From a checkpoint of a small transformer trained on Wikipedia: capped logits.
Each number is 500 + 25 x the weight over its row's rms, rounded and kept within 0 to 999. Layers, rows and columns count from 0. Numbers have three digits each. The size before them is the row's rms in percent of the matrix's.

# down: layer 7 MLP down (transposed), 2304x576, rms 0.0507, rows 1473-1572, columns 320-383
# up: layer 7 MLP up, 2304x576, rms 0.0345, rows 1474-1573, columns 320-383
down1473 105:447492489538500496503539519492494540522534517459504495469508522513489472543545482440510487508491535508489469489496461516472521504500503511496452512543531507505488483529512516487500531487478467
up1474 100:515534481520445475475523524484516516461496506488501559521494517529512478500500510469541502548506511533477509485486527456470498506453510562506467492488456503521489558487480514472514556485473465
down1474 095:519515477550460499501505525448496504490498504482474488499470460506487482508551496504511478487494491544475478444483505510519469537522523482515508510535506493501514520460527538492540526520503480
up1475 100:507453517501518482464494493475531472525478497504503525492514506480513504513497492517484483454520523509473505465511511489512500459480500530524506510490518549485514494467487473513463474559540488
down1475 097:474558454483466507517513502517523462525475463493518535514508497536487466497490487483511555508488490452486515553516504479477523489518447573506512524457465492551514479487504517498532523490512489
up1476 101:511528522533501500496498490525501539464487522476490532477524478491501493513499517509487499490550513493472482485478497463501468491486503500497521497494483506535540512458563520495533477484527484
down1476 103:502529512483560523485497482519532521468460477502526523514454489506499478508522496540455469474515499516492505451448480550480482547491503480512503486466473474466505447493495478513520512489520499
up1477 093:531469469504491503532515508516482515499489534478513472494493503510505506510512475504487473474534481472494486520484477457501514489528524459520510481483496505539499534522517475494546488500522488
down1477 096:510471552469522466484518500510488514525485501479532513517510494500478489519471493520511563524462501505509538496521486501483537499483504485502488516497485496468521494474514520489465490504499453
up1478 108:538442514507526486499506509499503465498473554496470537505509505531492540502498468482494508509537481542543454502516533491534519500509512477534469504476506524484496494502542510476499498486529548
down1478 111:536521527510480502485485505513481518495527513496500484527489498479488517515498497501518515512481500501499498542495512476488492504514487529521481495476498526484485504463503487497489466529494528
up1479 109:527477477514527474495464501486536529497475442499519526484514518516501491493455536496506470504493480478487473511539513514484530494499515462513506491490463466490517562458489518494452486518543466
down1479 106:544483540502512459509502440546477504513524532488509513511504526444528517503524517474545468502557489480484540539503493537475502490525503483476478535499531477495528464521495537439510489487450503
up1480 101:475486475542515506521534505463503501505475526537456487485481533465514509521528525518489480476520474480498538477480474473495500477462500529505502493513471479476503541535496530487520468511479486
down1480 111:530516472520506480527503513494533506496504509492517514471479546523491459512539508540513544507505516517524491482492470562512515531505488502509501480506501503499476490530491525468519448538496440
up1481 116:506504484471495517515471441499564494540515488473497476491449521608482500514534497531490489481492483482525483501513479479501494521542501483502513471471500511513507490498491511550488513492541467
down1481 104:546516476546506525521483484483487488480529502493448486447461520495523480503545478472509491521477497515495479504487490491482485468511484487497511529499491499465511473516487526496479504451508505
up1482 096:485524476498520464530492500526493547515498504471504543524482514517547493512539493516523505481559500505499483521493507491544454492483481529465552495468515476517487502529507509526488505486488520
down1482 099:482546467449528511515500470475491497478545505503512550515509558516488534499502475464490495492456511506469535481465507543466504542468503493542507515524453506467484471484494542494513440511474458
up1483 100:539497510513484507479445492514511504469515492480482509539516496533485461489496538536511497436512511462519474510517461498451524484478494513471497471460506517534492502504516497497509481530516553
down1483 097:459510497483493502497526528479494477486495535474462556510542510490573481534475523480514502500520540504478549480532517489480524485495496478518504516458520477481504470532520472521509500527455486
up1484 097:523498494497500513452495496483521482468490478516492525470468518491457457514493536508525498480533517464475525514477504460485466493485551497480470536489441471500504548469527493510499519493516460
down1484 095:538460532442514498520478499515485518468514496476447451486502532546506505469420495487459473523465475501493543475538511485511545471509458514507495478508524483520509477515515534455502528504505488
up1485 110:534502530486511462545469504487516497493474513488528509488483507490529490517485499541485485491488485449474476478509521511526489504549463478466504483487493517539495522488501522494509547467516489
down1485 103:530491532495471524519487533538506516524527476496543511475490494473476515473495466481474508516507496507522496473525527548517479502533492505501490509467507511514528538510484461445526513499485494
up1486 104:507493514494527533474459502503518528515494446522521516468501515512477490463559495498449528460455504512500498508499545509491460449506531534493489475502459522493528497486507474496503490513465467
down1486 097:481489460422453469495497484494497520503518488531533495520527487495503485494501473573459497520510452502511495504495459517487528462550528478534493554534478470474501464515561486496510501459528493
up1487 104:524506518505508508514439485489512480512494457546564516439519491499527541496444479501482510516504543461487511477517513452503522466511483483505506490472521511499529518477487513490488490513503475
down1487 094:501451486488500519508500529460532527504541555518503504517492463507488512463514509534488502509553528532530510524494481536505461496511525471482519519508488510517490466501477505493490502508555527
up1488 099:520473500493481505492551469473538506490474474486456516483470486487453526516495470502539521474511449515421487511479538511475507483511482461541486484490508529509431503495496560503481502490470495
down1488 111:510497504478534519494504513485482488541503522504522493513502513453487481535533551487520501497462509478514464506456507460515507509532464517465518527550511496534483549477575498482489517513481513
up1489 103:512563494496515479537535475489475515526518508524495503487522508523486535500520519505452511480519502526553502488484520460504480498510506479500491495507482519548486537485495533529496482508540539
down1489 091:473479501483515497501523533471486543487521526535480541480488504500488534495467484500489488505481526482499489497459520485505470440514507506463496511528500455508512513559457474483519487500480471
up1490 099:520454493482485474514497491525523491475507522437479497486513508500530500512509502486491500489495502495486496531536493463459514470504518527501477455464507550514479522484512527502498506532498519
down1490 105:488531516498522487508517529482498440489509449503538498497466521558491539494478535509521476542505512485523470496536489489458515519541528525475487488512492452506478500571573486504505490475469501
up1491 096:504538490437518504480503479491509502500463480497526466513471487476528494527547524519486496517513494481533459482476523475520525486448480490494461487519513517517483553490498506521496483517503514
down1491 097:507491504510533500494505508506493483506531506520482507482511493533463489496503508469529546546491478512493505479516468477486487500481459518486497507507480482503492488458567480526529482457490495
up1492 101:493501496512511533536519478488490483517474518500529516493496497517492540506508516527490472468539507508475490514507505494507525519448543551526506507487494494508463501548536504520480441489487518
down1492 102:516476542457501463469525445509497547495490483528473498497485496483520494514518535483555546521493486486496523529498498498535481510493500486502482515495519491472512516519463461487490475518488490
up1493 102:523518448486544511520475477474515499523515493490530485486444483490523508491537480482516514484517507481457534490473510477471482510499482498508536509498498484498561494487512545498476482504479464
down1493 103:484497476478489513488486515495508495477502489500463503502529487478522488516481549475470517503528489538525454448510503532487522549516521474506517519517518504483465515509486526509513535519481488
up1494 101:536481560494477499495505473456508529514481557510510521471505501491468538502510475503503542493518479472513498475543538443498493475499509512494515453496505486554515482500523522506484494552497548
down1494 101:474507525526512515509532455504516469533497562531453519537480492497482494443490508508478474495476489521476498469524510528475500497513509515491493531494490502503524502480498534536467519479415492
up1495 101:502484475570509462486495459454538518545474514510525487523461505540441503545497483500517527488485499488502488515491488492501487543524483505499503448488497467502482508484525491492504505485529466
down1495 097:514510499497532538504492505500506537477522479565525473510477517484518499486534504498530525483464504485502478475493463484450525497495514492485527505523501515461490487501493439477465485500477484
up1496 103:543486495508439482479451491453515442502465551481502490485484506495533496459520556502492501498522538507531496478482528535527536483523525482469481509517514476535527506474503496490499540507531468
down1496 099:520412492472500486485511521494499488465515494484468460510506500502534511509504481502473505500508515480533476489517507516501514484488519511479511484494506493474500568504502508526460512496443490
up1497 100:519498521500523502463437483487493460505528472528518508502531495494507479493503471523489512478534499460487501528512508504451493494518517511498450479530501511535535491489490483477503492513552481
down1497 101:522497505516499517490510480494500547476554499515527483551504497533475518516526501480535472522481520496489517469481504492495481495514489481526516478491463465553495521518480500501477486473466483
up1498 096:476527490507473517494490500507510506534509494488524481508479521546485493492490508486507446504492501470469518464476517473510510513534532488479466485538481508521475522489500540477494478524468515
down1498 097:470522491496512459510483458492474437500470500492503528522504480458506511499526500533498518489538517503510500459497473473486506514488508532501507537536496520523510550496449480464504471526549525
up1499 096:524514497469541500507488473536512480504515494501491512517497506518489497489481521477468514531471431462458514494528535511467499477480505542476502507489517497522438509517518525491476477477508492
down1499 107:460531512540503500520456507489494476492489502481530542502513531512464517480492522486536495496487532464531509492485484553488501517486506479528520507506517524481463487518501515542480474538483525
up1500 098:488463481537545507503486475484496524509529475489520506535471498526480494467513535453483512491466508510477504537539507484498476485501425499489519495462493505501516473504536549505487530504549491
down1500 098:535449481480514510532497479490518531449488497460514532468476398519493493499524517503495497469507513488487456529494509503516479472495471489504492532478488532518472558475504501486516517481523507
up1501 090:508519515521495555536498442430499508489491497501486450480468503505532552505485500508482503479538496481517466524512483492481506481465535503524483490523453497464460507487499506491516509557489480
down1501 089:526478451444442490488470516535486501499485505471509527495514510488450467485487518446510521510502513487508543499521490486510553471490491518466470516522463488530479539510505466492524533506488482
up1502 097:520501474529514494511496476430483494470505480455514519498563490486534490513492470513483498500515529474448500545481515447499499485477467523506491512472483484498458488467510480495523514476509535
down1502 101:488524503529502472497498522542515465497478502482511497471501530485520511493490501505479516471518496512534534535492508499461518520549484497465568490473517521502502501510510505528491524487487463
up1503 102:496525527466478463500543527470535502481521515506503537473445504570518475516488523464519513485556490517515528483469503482519476512524515514517555497491506481500479524522530519500523546474518484
down1503 097:488525527520512503509438491473501539519497489484531517463523500459488519509498502523475507487495485503524488520525478478469528517538484533473498514490508503486462500481483514513535514550486536
up1504 102:485493494477494535495496488509544516522489475473493507452496492533480525487524516532507475489497482488508528517513466499521514502530498491500542468447485487541496491488493551528470512446515531
down1504 094:511452494485502461502493460480553521500482519468491501504466450529495523499525467510491476482479479510510493498499488463507513501514469502472524510501495499509509556490501477479506535497516467
up1505 092:540506516501510541518482497513506498459477497535502467522498529507523476494494467459476511452478500441467550563478464467491534528491517495464474496487546449492529485493500497527509546560506525
down1505 097:507466457565469482531511528496499483488518502448543532504488527476528484469488497498547493476510468516513471481516480503468517454491440483527491529510484497474518533507509510485464478531467510
up1506 100:500456493509495474464537500482512505537520500499479487507476479463466513527478514543526500495479517504519489489475504532474493500485485530527517485522517525513502506465496484522443485502507462
down1506 111:522449468492518525519504535513474489477488514500480501507519491482497464471512504442514520515489465517506505527479469510528498462487490512485474523554497513517526463493509529502486528493522478
up1507 104:488512484503490544506495503517546463515454502503453516459487516493504503499474496497517518504516487491504468543539536480501451486491473516482555479490504458478495496453518527484527514491506448
down1507 096:508500496559491455510484531510536471512515485469504497523506493534475488516464514443485462527485506536459524482493502520511505500483507539516479527478524528532471505533455462465556453543504468
up1508 102:536552493502476507528446500485519498520502467473540472506502493494481474487518493534533471492574546513524473499475493518509527509441504545503496466517487475550505523467492469502523510492454505
down1508 102:509555534498504496503501535502495489490520484513499458466490534454499486507513528454476529495492483523516492545442531523487505517499485520519437507512542505520535471491410511510504493529456476
up1509 098:475486501530524500497525504494524493496487487500508498504487491492483492482473530503502511457514506464482529498501494476532503519517515455521499525503468504515469461459540535524525495476570484
down1509 094:517489524449505493488534485490504460468476474501474494521514461524483493471492481542475502481478456496487525511517474450505533465509511520484482461507467541494521537500474491502490488465511558
up1510 100:518514457532495472471470525487496534467457485454484483519466515515482482467492514511529511497510509497511539504490513477503491505521473464487522508465481473516469524485513536557500533498551465
down1510 101:501508494503479468507478513498488477517477498531507482469466507520516514494576493447471481528504514539492431509491478484503487504488481481490504501531543518539517542452474493504486515524505477
up1511 100:508463488494481490499475478471480441522475507492454474463496496492478524449513503484541513525510513491519472514468503498450500498530492481509504499500477488512483491452499512567480459516464500
down1511 097:534493452467498511495477475493494507519492504501495487530483501414540531531490538524490488510553527506494497495472495493456489459497521485528497520507477497528510444493516511469506527482529471
up1512 099:534508473496498502502460525504535551467433486515526512456488549495491453493553527519495499488501453528503493530515488524530526501507502469453509486516526550518503477487499484501488465463529503
down1512 102:519485458512479541506471542502487519535492465462523485475471541530508479529516526484473537544498463499504515478502483523502473477486482488487479546511484490466480489522475490498541465582505469
up1513 101:524504475489538482472492542494490513501505509480518496512497497509482508520537517498507497502505502526485499482490458472502520525508498504530537522472484530482493501487510509434540504519492457
down1513 107:495489503505502483505504489486544503534481511488485519501493517489454511516552517504511524510512515492434495530555503520477454532511495496499473473498482476523528494487505507485497472519511494
up1514 094:516509526545457523511518521473493497499447515476511509525488508500501473494522494517519518510514506555489494482528510488457480455534540502502470515502511483514506491443488476529484566452534502
down1514 104:536489540505528493535522531528501533509514497494487502519460525486493541513505444492525539510499489475475533511503490446501454455515466506519496554499531494531523477509517511517440494495511518
up1515 101:512510537494531502544507480508504530483513514510530503555485513456506489508511480491499485513512497539511476516492466494547520464503464490503479527479494522478512446515517486481484488497507507
down1515 098:460538529486498508489486461504532469539519544525483505462507505514487486495472486484462497510494499521499531513513517535470477540523517516472466520515522509499502529512508520508472498542504515
up1516 101:488519449478502535533509506474571490527497513502509525545481527489508514505529492520476524492497447479472505515484545505544461492497496470480502531496486458489497479463523496542507516513523502
down1516 105:541490494533511480552513507488484499503483494485478456476483510491501530521505497519519515492520558502486483508449505466488494475495503483508505429464564529485493533534479506529451477519496535
up1517 103:483482500504488520518491466461506507525496551474500491481469525508485510540512474540519541500504463497470518476528515479511545527524480456488519494512511454511486458527519531480535491501509503
down1517 107:533481512551521532484486471503480480504513495528488509505502510500551550502502474494531526524452534511531481487484505515522502476484503468483570546498517559461453485567533465502489498465520426
up1518 103:504513517481492482493511506484512516493476528507495547496457502459499509492477513501474491509493482488444493485471531501528512480510467520534474528486506559520501513466530526502494478454503510
down1518 096:491468511518495492504491475466540516507528523502531561501476467516492483491521536505520524495545532488512469475513508487512538471487544511501534559533538487469493518508492488524490484529520470
up1519 100:484526461530527477495483523514504499472444527494495479504452510492497487482502487516482481486497489514504495515481465535488500534522511469536520455475444489503472485487541504504499467521521560
down1519 104:500468440535495501469520503472534466505509482523507508530513534525494509491485473470557509496476533469479505494476487511470490482495505518510505489503475528512530473494498491484542518527527523
up1520 101:485509506521473524486486538448469502539511481486523505500468516544528524464505543515481519513468508532533529509478525444466463460499488470505457502484488489525541491505521486467522479541530471
down1520 091:480501486495452497514488464513456490483489462521507483509485487483484475470468487479523494522528479465501437518490513500523488516481468464524492543502500531512507475489486487497513501500464515
up1521 102:533519476509526493517512485479515492524484532519536513479510491506518498454496462508502492498541545498512443495510503486504546462460560507481478491483498556536482494518505471504526529488527504
down1521 098:502492495502500504516539524481472511532492470533487478525526501474490519481500527461499491521493523477459504521506482521465520527517499462485495500502454482473519465449532500502507534525498518
up1522 100:543511490507456469488526473474479493466515514513506467543450516539483506515476509517506473523470478527515494488432495486488507465546506485524463495523478480539490518527488552477481461503520486
down1522 094:460471490550542505502472461522479483525467488507519466492499494499571503453502461524495485520503518477509519495496520509479480496511511485517496500503511525463515489511526485518527485530465492
up1523 097:492477488489516508488517484488503512446511502543510485474497553510479480450488504482493457535537493543477518501500500495537467466473493505462462470542514482543457529507494508447485531510472480
down1523 099:510555537524486496478488518474469532553471450513505535474484540480533473501516464534504498509518490510572500432533495488468476485509545500505493471556493474513482520506550463536479501526522503
up1524 104:499502491477486542519475516517537546508493488457541487509469508520449499517492523530537503487493502472495461449531460497516523454465455514517531466532474480555524560487475495512477519478510522
down1524 100:490480514520514464491459512516459520453471569528441566485501436506494533492548477502498506502517497485516480513503482483530486490500491537489513488489464504466530486495468524513448486539525460
up1525 096:533494477505488494567487481514525463495508478517543475548484559492500528493501555538530543501488505431514535532511528460512485482530487518505524484500539496478476476519496520545498495489478492
down1525 093:484490521490559525476493524468497535505529513527539595484503537515466485485502512493494463480508496518470489510489489497514516503507459482502501525478466485507449519495503482482477476549522468
up1526 103:483493492474459484527477516507516502494488490448491510447460516463550485519463505506532543498482475491510520506522473488553496497522553540515522501510519548532435512488468531474468518549511496
down1526 107:486554502537469537454532524511494505455495499507546502521519507499467461501511492500523511472524494517499519518482501541505457527461478494503494494511488516479517499504487516520504540523488489
up1527 100:516473443512492494522450505489457492499484469512498521434508518495556547522459498530489558470544510491460547503546511477497529498554455495487506468491472483533481495463482550502493541483516500
down1527 105:503548462495486538509569496494500486485540482496467503455510598473496490528486515466485467483513524516495509460481517574488515467502491466473513525508503467495485513464525502494492510480496511
up1528 106:526475507511581535529464505453531491533495507504505491515523494514510508476494516515485504474504473496502502513487484482499495512530507494513493492497490478530488517530541468507482473440555510
down1528 097:541457480506491485506491485545540502468496473509457517488489473513479504520489474522469522519486511464524459486505498457451520547499468484473494496494518502487543453479539483487487484486473488
up1529 107:505497484514519538479440546498508507508501488513502440500505484509510501521506511495542522474591490535521466548485484509494469468474527495497521513531492490487499483493532476507537465511514490
down1529 101:477558481488506500506530509504534525472493489489514487504503517519503500454502488500471526510486515478509486490538497508481514491507502505526518510520480486528523489496466469520502499556512520
up1530 097:496520516528509502522483525491481532482449496510534500532502493525467459476520508506467527478464469509521511535474470498507523436510526477497505519445515500466489443460538524542481482489537498
down1530 102:529504513526494507544500511512472498475507504517505467487492487479474485526490522471521488478483496529538472504480515491501511475457444479505467489496576523477461524536500476536454529486554547
up1531 098:520457497502468506513501488452475452492484446530492466505478496511526515533515534486516496515523499508531511536484446504453510545520525491484495476499507521541532519489508484494551531476453474
down1531 100:499487456515508459487533544494493485478519542482509542521507503463491459499498499500505507467478499495457498488514496512459509542507540484488532535494482488486512438490528472524440501507509556
up1532 104:550551467516525518528472481479522426502508492458500537480480523517473516515502510512457518462482552536545505471482496520510501546476492517467471496465521463494488496498500538503497510499523500
down1532 102:474466470475475536504512492495465489539504489492508490470510485537501504438487472480486512494535471483490487464497533524504489490517463516506454512488491516458518488496514493510479478492481488
up1533 103:531518475528498539476492486490518515498512493490446497467489548494491496488475482508528517474538504486543551559471514459478495495493520518514476495484510506488504505494504505486494508501497481
down1533 102:482488497515499470478487488481474510521451490473529512509480491525514490523570523497493491503493478511494472469514483514517489483488509499512514470512516505476495494488496492512521495502486525
up1534 102:478516472509518516526506529482505533557526476492516525489488513482504455540490506486517475477489520460445506484504522485453515460486516519479497515507500469508492451502491540476498497532503525
down1534 100:528501525495517496447489486515507492525485505552521499494515513545542503482553501509521507466496489457481522523495483531488510477514508499514499506504517481485522526505535487492483487513513482
up1535 093:468479499467540488500449495510482461487512478501432500477504470471492477508504534474507555506541507519469479510496470469496512521523479559519504527460503528503460540471517505495545486474509524
down1535 101:499492538481476490494477501515530500517504517471546515483509504482506505528538548541534516498509493493540470494522481461487555482486505530513501514466494511527490484533488466504503484500496487
up1536 103:506504489486445507520504489528531515565469474532520500488486513492472514510487521503410455480540515479473502470509502498501508464489533495480505465494503508558469531496485485532507496507538494
down1536 107:506488483507482496498469484504514513504509456543521473485484497494506491486500510546557487476524497486495506475503509541481484505492515557489505495507497508485518514462488519511475477530481488
up1537 096:526506500465489492525475501472484476493528493497543489501536500519491519484466521449476467509511466471504496473475447482547527495479506509527517502492494511526547474504486462486552482495512526
down1537 102:496513498521509538520470504494502517545496517473507494497487506459501500516514485534475496460429468513455522493507517499466509445538502465449513502467520507523485543487477523478499507472537528
up1538 097:505448527477506483507484502479512516509532512458506520486445484501524494522516528465490482455466485498548498524494475501498502466529520505548532517496511507482459494451512512493510513500529539
down1538 089:522503502503497518495499492471513540493545487484480510479499475487491511486547506492499498501475512516488463452523499487465508503500480517512478514505517509501536447478456509521492495540499534
up1539 098:515502505490489501503478507520517536496453514476446531535507503536529489525498473534506467498480544491484494524485501510512547509481492509459489481480483479511477516508546462535524533462474483
down1539 103:529525517524526468511494541492503481490548456472484504521468513537479503534474441551522497481524515530517456520455521484492508493504447498521476545483475457508527502489524490514472508504532516
up1540 103:511496501510489512506502477484477484510499508486534500490488550549507487530475539465491529515539520502464511512480533524479501511484527495489513499498474488467507517515529524496455524508493518
down1540 102:489487501516503500537491571504495559480534463529469494498518498496511520493508471507487487484473466512539506531512481460502523469498518505489472535506517475481494469511474480513481459545475524
up1541 098:510540499524539494523514534499492501535489486501437544447500493452506475489472495502475516513530510485534507496495500491414516510540460501499544494497518479504489507488529516492474544518523504
down1541 099:537520505480441522572509478477501502509482457462460551497521511504505508516474513495455486487517496468490531497459506541503491545525522511483481539476485463494477499472510529509486483478551514
up1542 101:495466532503516495495481500493506520515498501523513454517532518467507498480458494527422545493494523513498491504470484511523490486518557519538495481484495514545499497504502536506489508496502541
down1542 101:459519537536510511514505516503505512482498481488495471536501514489472481498544504489519496555518522482487534505519467529486533453521487518527465501538522476480511520494552456500518519488492497
up1543 100:528521512503529472473488489509499508533517519461557551503503506495494512493520507532523480479502505535505499508505516516567454517479526520518522504511505481514527515511514483497498516470513545
down1543 098:474518449477540503540554482478563543497493482562493469494494533482524540495525499480478473527502521491514483486489494514497532502554442505482514491500500524441534462529522503526482487477545503
up1544 102:515487488476467467474530468491490495512516529491511407527505506546540502505545512545497511462549495470474520533517495499504548463494495512487465482467496505476539505510493465553500492534496498
down1544 091:507458474504468485513478511492506495509475470521480497439489473464495534490496498452474541531477515487508536491490495483543486504492483527528523553509533552530488509492492532478477473495534464
up1545 093:489545483528548509514513486475509469484518506464484530494471505491488516529501516479488450456527491477530489524509506487579475473452495501499499470493499494489503519488493496490484480443509478
down1545 100:533533518511549482489429506493479498535515506447510489515486542530526517504509504561533510520517505503520494512494552489515500486481531478502484509519485536528486510480475510476479460506579535
up1546 104:503519510500520468478477496516472493498539500555493504472519491500510505506522466498484516516502501508482505477484543490518487492470458502496503504494525507488496481494545511511477544526466514
down1546 098:478495510475459483493505487507479513506498525478482519470508459512498479477458466482539511518496520483568533492490561464529477501486456478489477483475539475520501486486518505470529543491528514
up1547 103:506496498480481530495472496502502442498527488527525494515499504513510511487438526518527552529489514515500507468521469465518504479499482501486458507471491484528506532462500507523504524506453517
down1547 097:528487507496521459495494495519519503497513519513497499508491458508466463519507495512486518507485487534512508488510544521510485489523494514456475525478496438488497510489517490545517515492514445
up1548 106:504473525536567478503481516512495498481437532488539479567520517482550487526498518527518527480567493514487484507548497475489484525468464473485538489475482525557544488459548496489538490465565518
down1548 106:486500486453443513478485490499484516497507461516464499467494497488479493503515459502546499493461500530580541518505473532459470500471568501517503524477447498503520493551473519499488504473539487
up1549 094:511500474493494483463490487493498516507504489513497492462482505508478508503487498493502472501496466517483471516496475541543525495547523491489454459507511501494512449487508496472454530523475448
down1549 098:530507497494460529493511514483456517471470499511435527445493519451513445531493547474541532486485501475453518459575545517499514512507493508481502498510493484510474490490510518473496501498488530
up1550 099:507504428534528534525525493501499556431457535469511512522483522485520528516492506516543483474575478494491495470490500484522512443479502496468504503452465506461535498505519507514467488537469493
down1550 098:489459528514521500524475506552488480479468529490500532484489491486529504475560530517511512520471512541501521495503547409470547495478505472455478484499501507504536498478514518492543496444517527
up1551 096:505475491520504477515471464464504465469450458509511514493501491493474522492486469487480491502498447477524492554489522487479502454518503537533495442533541486501525484504543491469505497530531507
down1551 093:487498496504486514506523483501553525495490491496460518486511558500469476491494512501521469495462503525496503483553507520486489500508500457527501511488526518515486542510517551489476464492469479
up1552 102:468506502543522564512460525470515502532509455519459498424521521488495479506502488504516473508532441507472504523471495509525494479470524528457461508521522486498511529485544494491515522539493521
down1552 104:454508514471493437524494495496481512483496492513491497510480558488522505520532517474462491544474511532493531495476481456496489496502508482505466522517485476565509498555447500486480538505542531
up1553 107:498530541482505540517532457481493517481494504489546441477500494476482508509519494536507466456527499512456455511486489516544508473511467532494513527452522516504511480502528507531499541478471513
down1553 100:511494447472448451519487491490446523493515461532467467466519503486516489483507447527519472552483517531468543464500487489507512474506499544496484470467515484442513549498490492533530509547512491
up1554 104:509527475521530489460489493536490503464480464456547465487513487490532461509522509489493482416515460489465492467509499506498522489521483478482506509491500455523498546514499512497486516500482532
down1554 100:457474522469487470479482513498494482488476487506512448500532512482486494477481540529506504526507507526492503499467452464518513526546496518484500497482492499451464488504484449481562510495534496
up1555 101:486509467527515492530510488531522526510495487471534491517517526499473504470477448515491499482517471487480471490527469542484493469525479476531532456506528531500469478514495475483492524528485488
down1555 104:476520462514555530449483496450484536468511499533529503475489474504502485521519530531518504476506541496549497480445444523497505504497509483516474458466459499514474512522493484486537530493501526
up1556 098:508489513530520514518500478499516491512480455484497488449432509512467492537468553539472541501512512505516513517484509482498492487504459456508504467510536520507483505506508484459521516534513513
down1556 098:509529488497522544494494481518492565493520510499527502490467527506542487472491521460484501536522494524473551503498524500502508462510511509477561512485506463484490445543470505493476487505508496
up1557 097:524565493508535512517505482494525464533497516494522516498507497485494441506494514501463532534499490471497524485486543477478485523524528539528497496490502526492513494505541472513559502497500495
down1557 098:534433471539523506481480480496530478490476497493477486494494494467519488465534475491493491480453515525488474519496459520541479474537479485541506493507481509495486560481483507524483503476512505
up1558 102:499530461506545481474551527465494483551542528490511531546498485449500485517521498509477474462495522503484478556466493484485482491463484476478452473490485525537560527539503516505511519510545490
down1558 093:443492511473491485467512475523427519489477507458501483485496406511506487523513511538538454470456511474478498484504527517528483511479519503515480483501468504476511527474481522473499460520492496
up1559 096:512468480535490536530498526497511554474478492524474460496497499502489519501522530555538532509532466508503496484495522502479500489470479461515438500496493488480531502501497505464532507522497559
down1559 099:520531480478500503470506527528489508494519457513491558443502514525507508482470533500513485492457508518512492519509546481518503510522488477491541522473518490554513488540505480497541517505459502
up1560 102:506515499505453520524495482481497542513504490507518495519508505479526520519511539506499529475535479519471490499488507510488527478531495520485455509492451528498516500492507480514495481519469501
down1560 097:537523490538496509507499496480488506506481462516463495519523498502490469529490530444504496515482486488507538507501514481497466490519508503470499515537504510514512511483504458524495504507509471
up1561 101:495538532488560486535499459515478501491511509502510538497465496484532463501499497496478499483541475492514499423459526493442475487497539473454449516497497473531484552492493547519550529494495468
down1561 097:486546448497479478487538530514537515479499465512496448477498502491518494508475544479503489494469534490511470547473490465469482492564480450473470495523495483476485506484473487481504496466538484
up1562 104:515516543500489529517503504488507501494520467499519463439506515481508533541474536465494464515471512530478455523529494473485516449484515508473558446504506514521533502485504509515522527537500536
down1562 109:476504468477557492509486506460478484507468505477491477479487539463511505555492506523507514500518506555515481503527517481459475508491517528534503485515573514479523514527490532482507538500491482
up1563 098:498510498505509507538495518479543475512484466495484500478500526493491483529479561520471522464540495498457485507484539493482524491437524494441491464504497498512486512477530504500553476534509490
down1563 102:483503494515531518482512488536488513481534471495507475519494505476518515489512486477482504496511521504517495538505514531451500511493508511501503492486476463519541496516491491500492497518498530
up1564 097:512470508491540510498488499500493496506489523550505515475472523494527517510469523546500493511505517536461510502442513491496476479487529481490508478499462525496493443491496488448511526539518517
down1564 091:490529530451497503486532520499507477531463486538486489494499486500493501521492530508467496464487466484491554501542488504464517485528470524495499526518513487450523529525531513509503496466491486
up1565 097:507479521493500464480447521481493493488465540534475502476513497526476513544544509476494516475530491484502536467490502508502480490467505454526510502499467484507525503508490532487496509491454512
down1565 105:501478490510500479466494514499468522493514531499494512519500498495525503490513497526519510487478508505472519513529463542503528482497508485537509508506484497474500512460506508488498479499507461
up1566 101:536479519471521460472512487502471487520520499496488505502512500499499528513515532504494490486502483471534512491492473512502483531472459452467503471495450465539490524507506532483530476478492518
down1566 097:508475481516501489501521494518515463505488463497505471463489490540492492479453507462507515520518524493497515472523505488511511524523480505498504514476497505494504519466498479517495527496469466
up1567 104:504455495465535497540472515477478431533478489490502531492493500492559515501558496530520494489496505511493502533511478501515500468543509486555549519501472510489514461512499503521492485493534529
down1567 094:495506423496491523465487519478494492497537544503538475486499488503479486418481509497522465487513450498488542520508496533490488491524511533484493505481525497496503522471486507480550538508522497
up1568 102:498520499523484485469527483512531501458469480517466529502472507543494504525549488504517524494506548534507468489470512518528486485518498468516502482531475531506457489463499483483529481464531474
down1568 096:505493451486458527515528464466535489469485456514479452514522469500441478505499481515468519520483463499489505494489527519514473465502520520531462489514516489506469488481500482497501474495525482
up1569 097:486476459528517481508465475462481465484481540538468529492463480484439524478510503511474514487521509475501467488517516457476521515452499516505484503505521500483554492487478494503470520511511529
down1569 101:494464565500484523494516518505499517501501492496452532506533513526534473499535507492478482501511516510524453473519554492447507515556501462495536488497459522524449517477489496486516492489517491
up1570 109:529483505521476521499500489481542447522486488485510464504475523520488529562505525525494458465545472453500522530515478479513474466514517450520530492504537534535518481436480517521539509490503494
down1570 103:508504494501506448532509476497500496522537535506496511512523491558491485511514445448515503471466517552483485490462496494562493487472541482487528483474468532521502506530500561514515468549461569
up1571 097:528470448548547492501491558462508511484463481477480533513455514497490518521458522518526494501536517489535530486508525499503534500477492499514476516489519459499505484481509501531511516505489528
down1571 101:534507532469541461529444501552514532546531502500520506452539492479513549517536526536469542483544500515467466517459521516454500481489486497513519532505437461466516529515537513515449518463472534
up1572 102:503474507491548501426456498475496487492471507464531521501471489481527473532508547531452469490546518506472517489532523474455505484478511517559507490519478518480492525467510508479445484496495520
down1572 104:498532511494520529510489472459531497498485491498479516527463519512505487502516478482505474498493467465536508458542475535526508487526509483481529501466520454517507512522435471567491452491511472
up1573 098:515517433553509517466426518488523440512493475514528496482467485486524511482515523487497516499483536505466563491538500526516460530554509537495518477473482532488489509490517501493486523521545520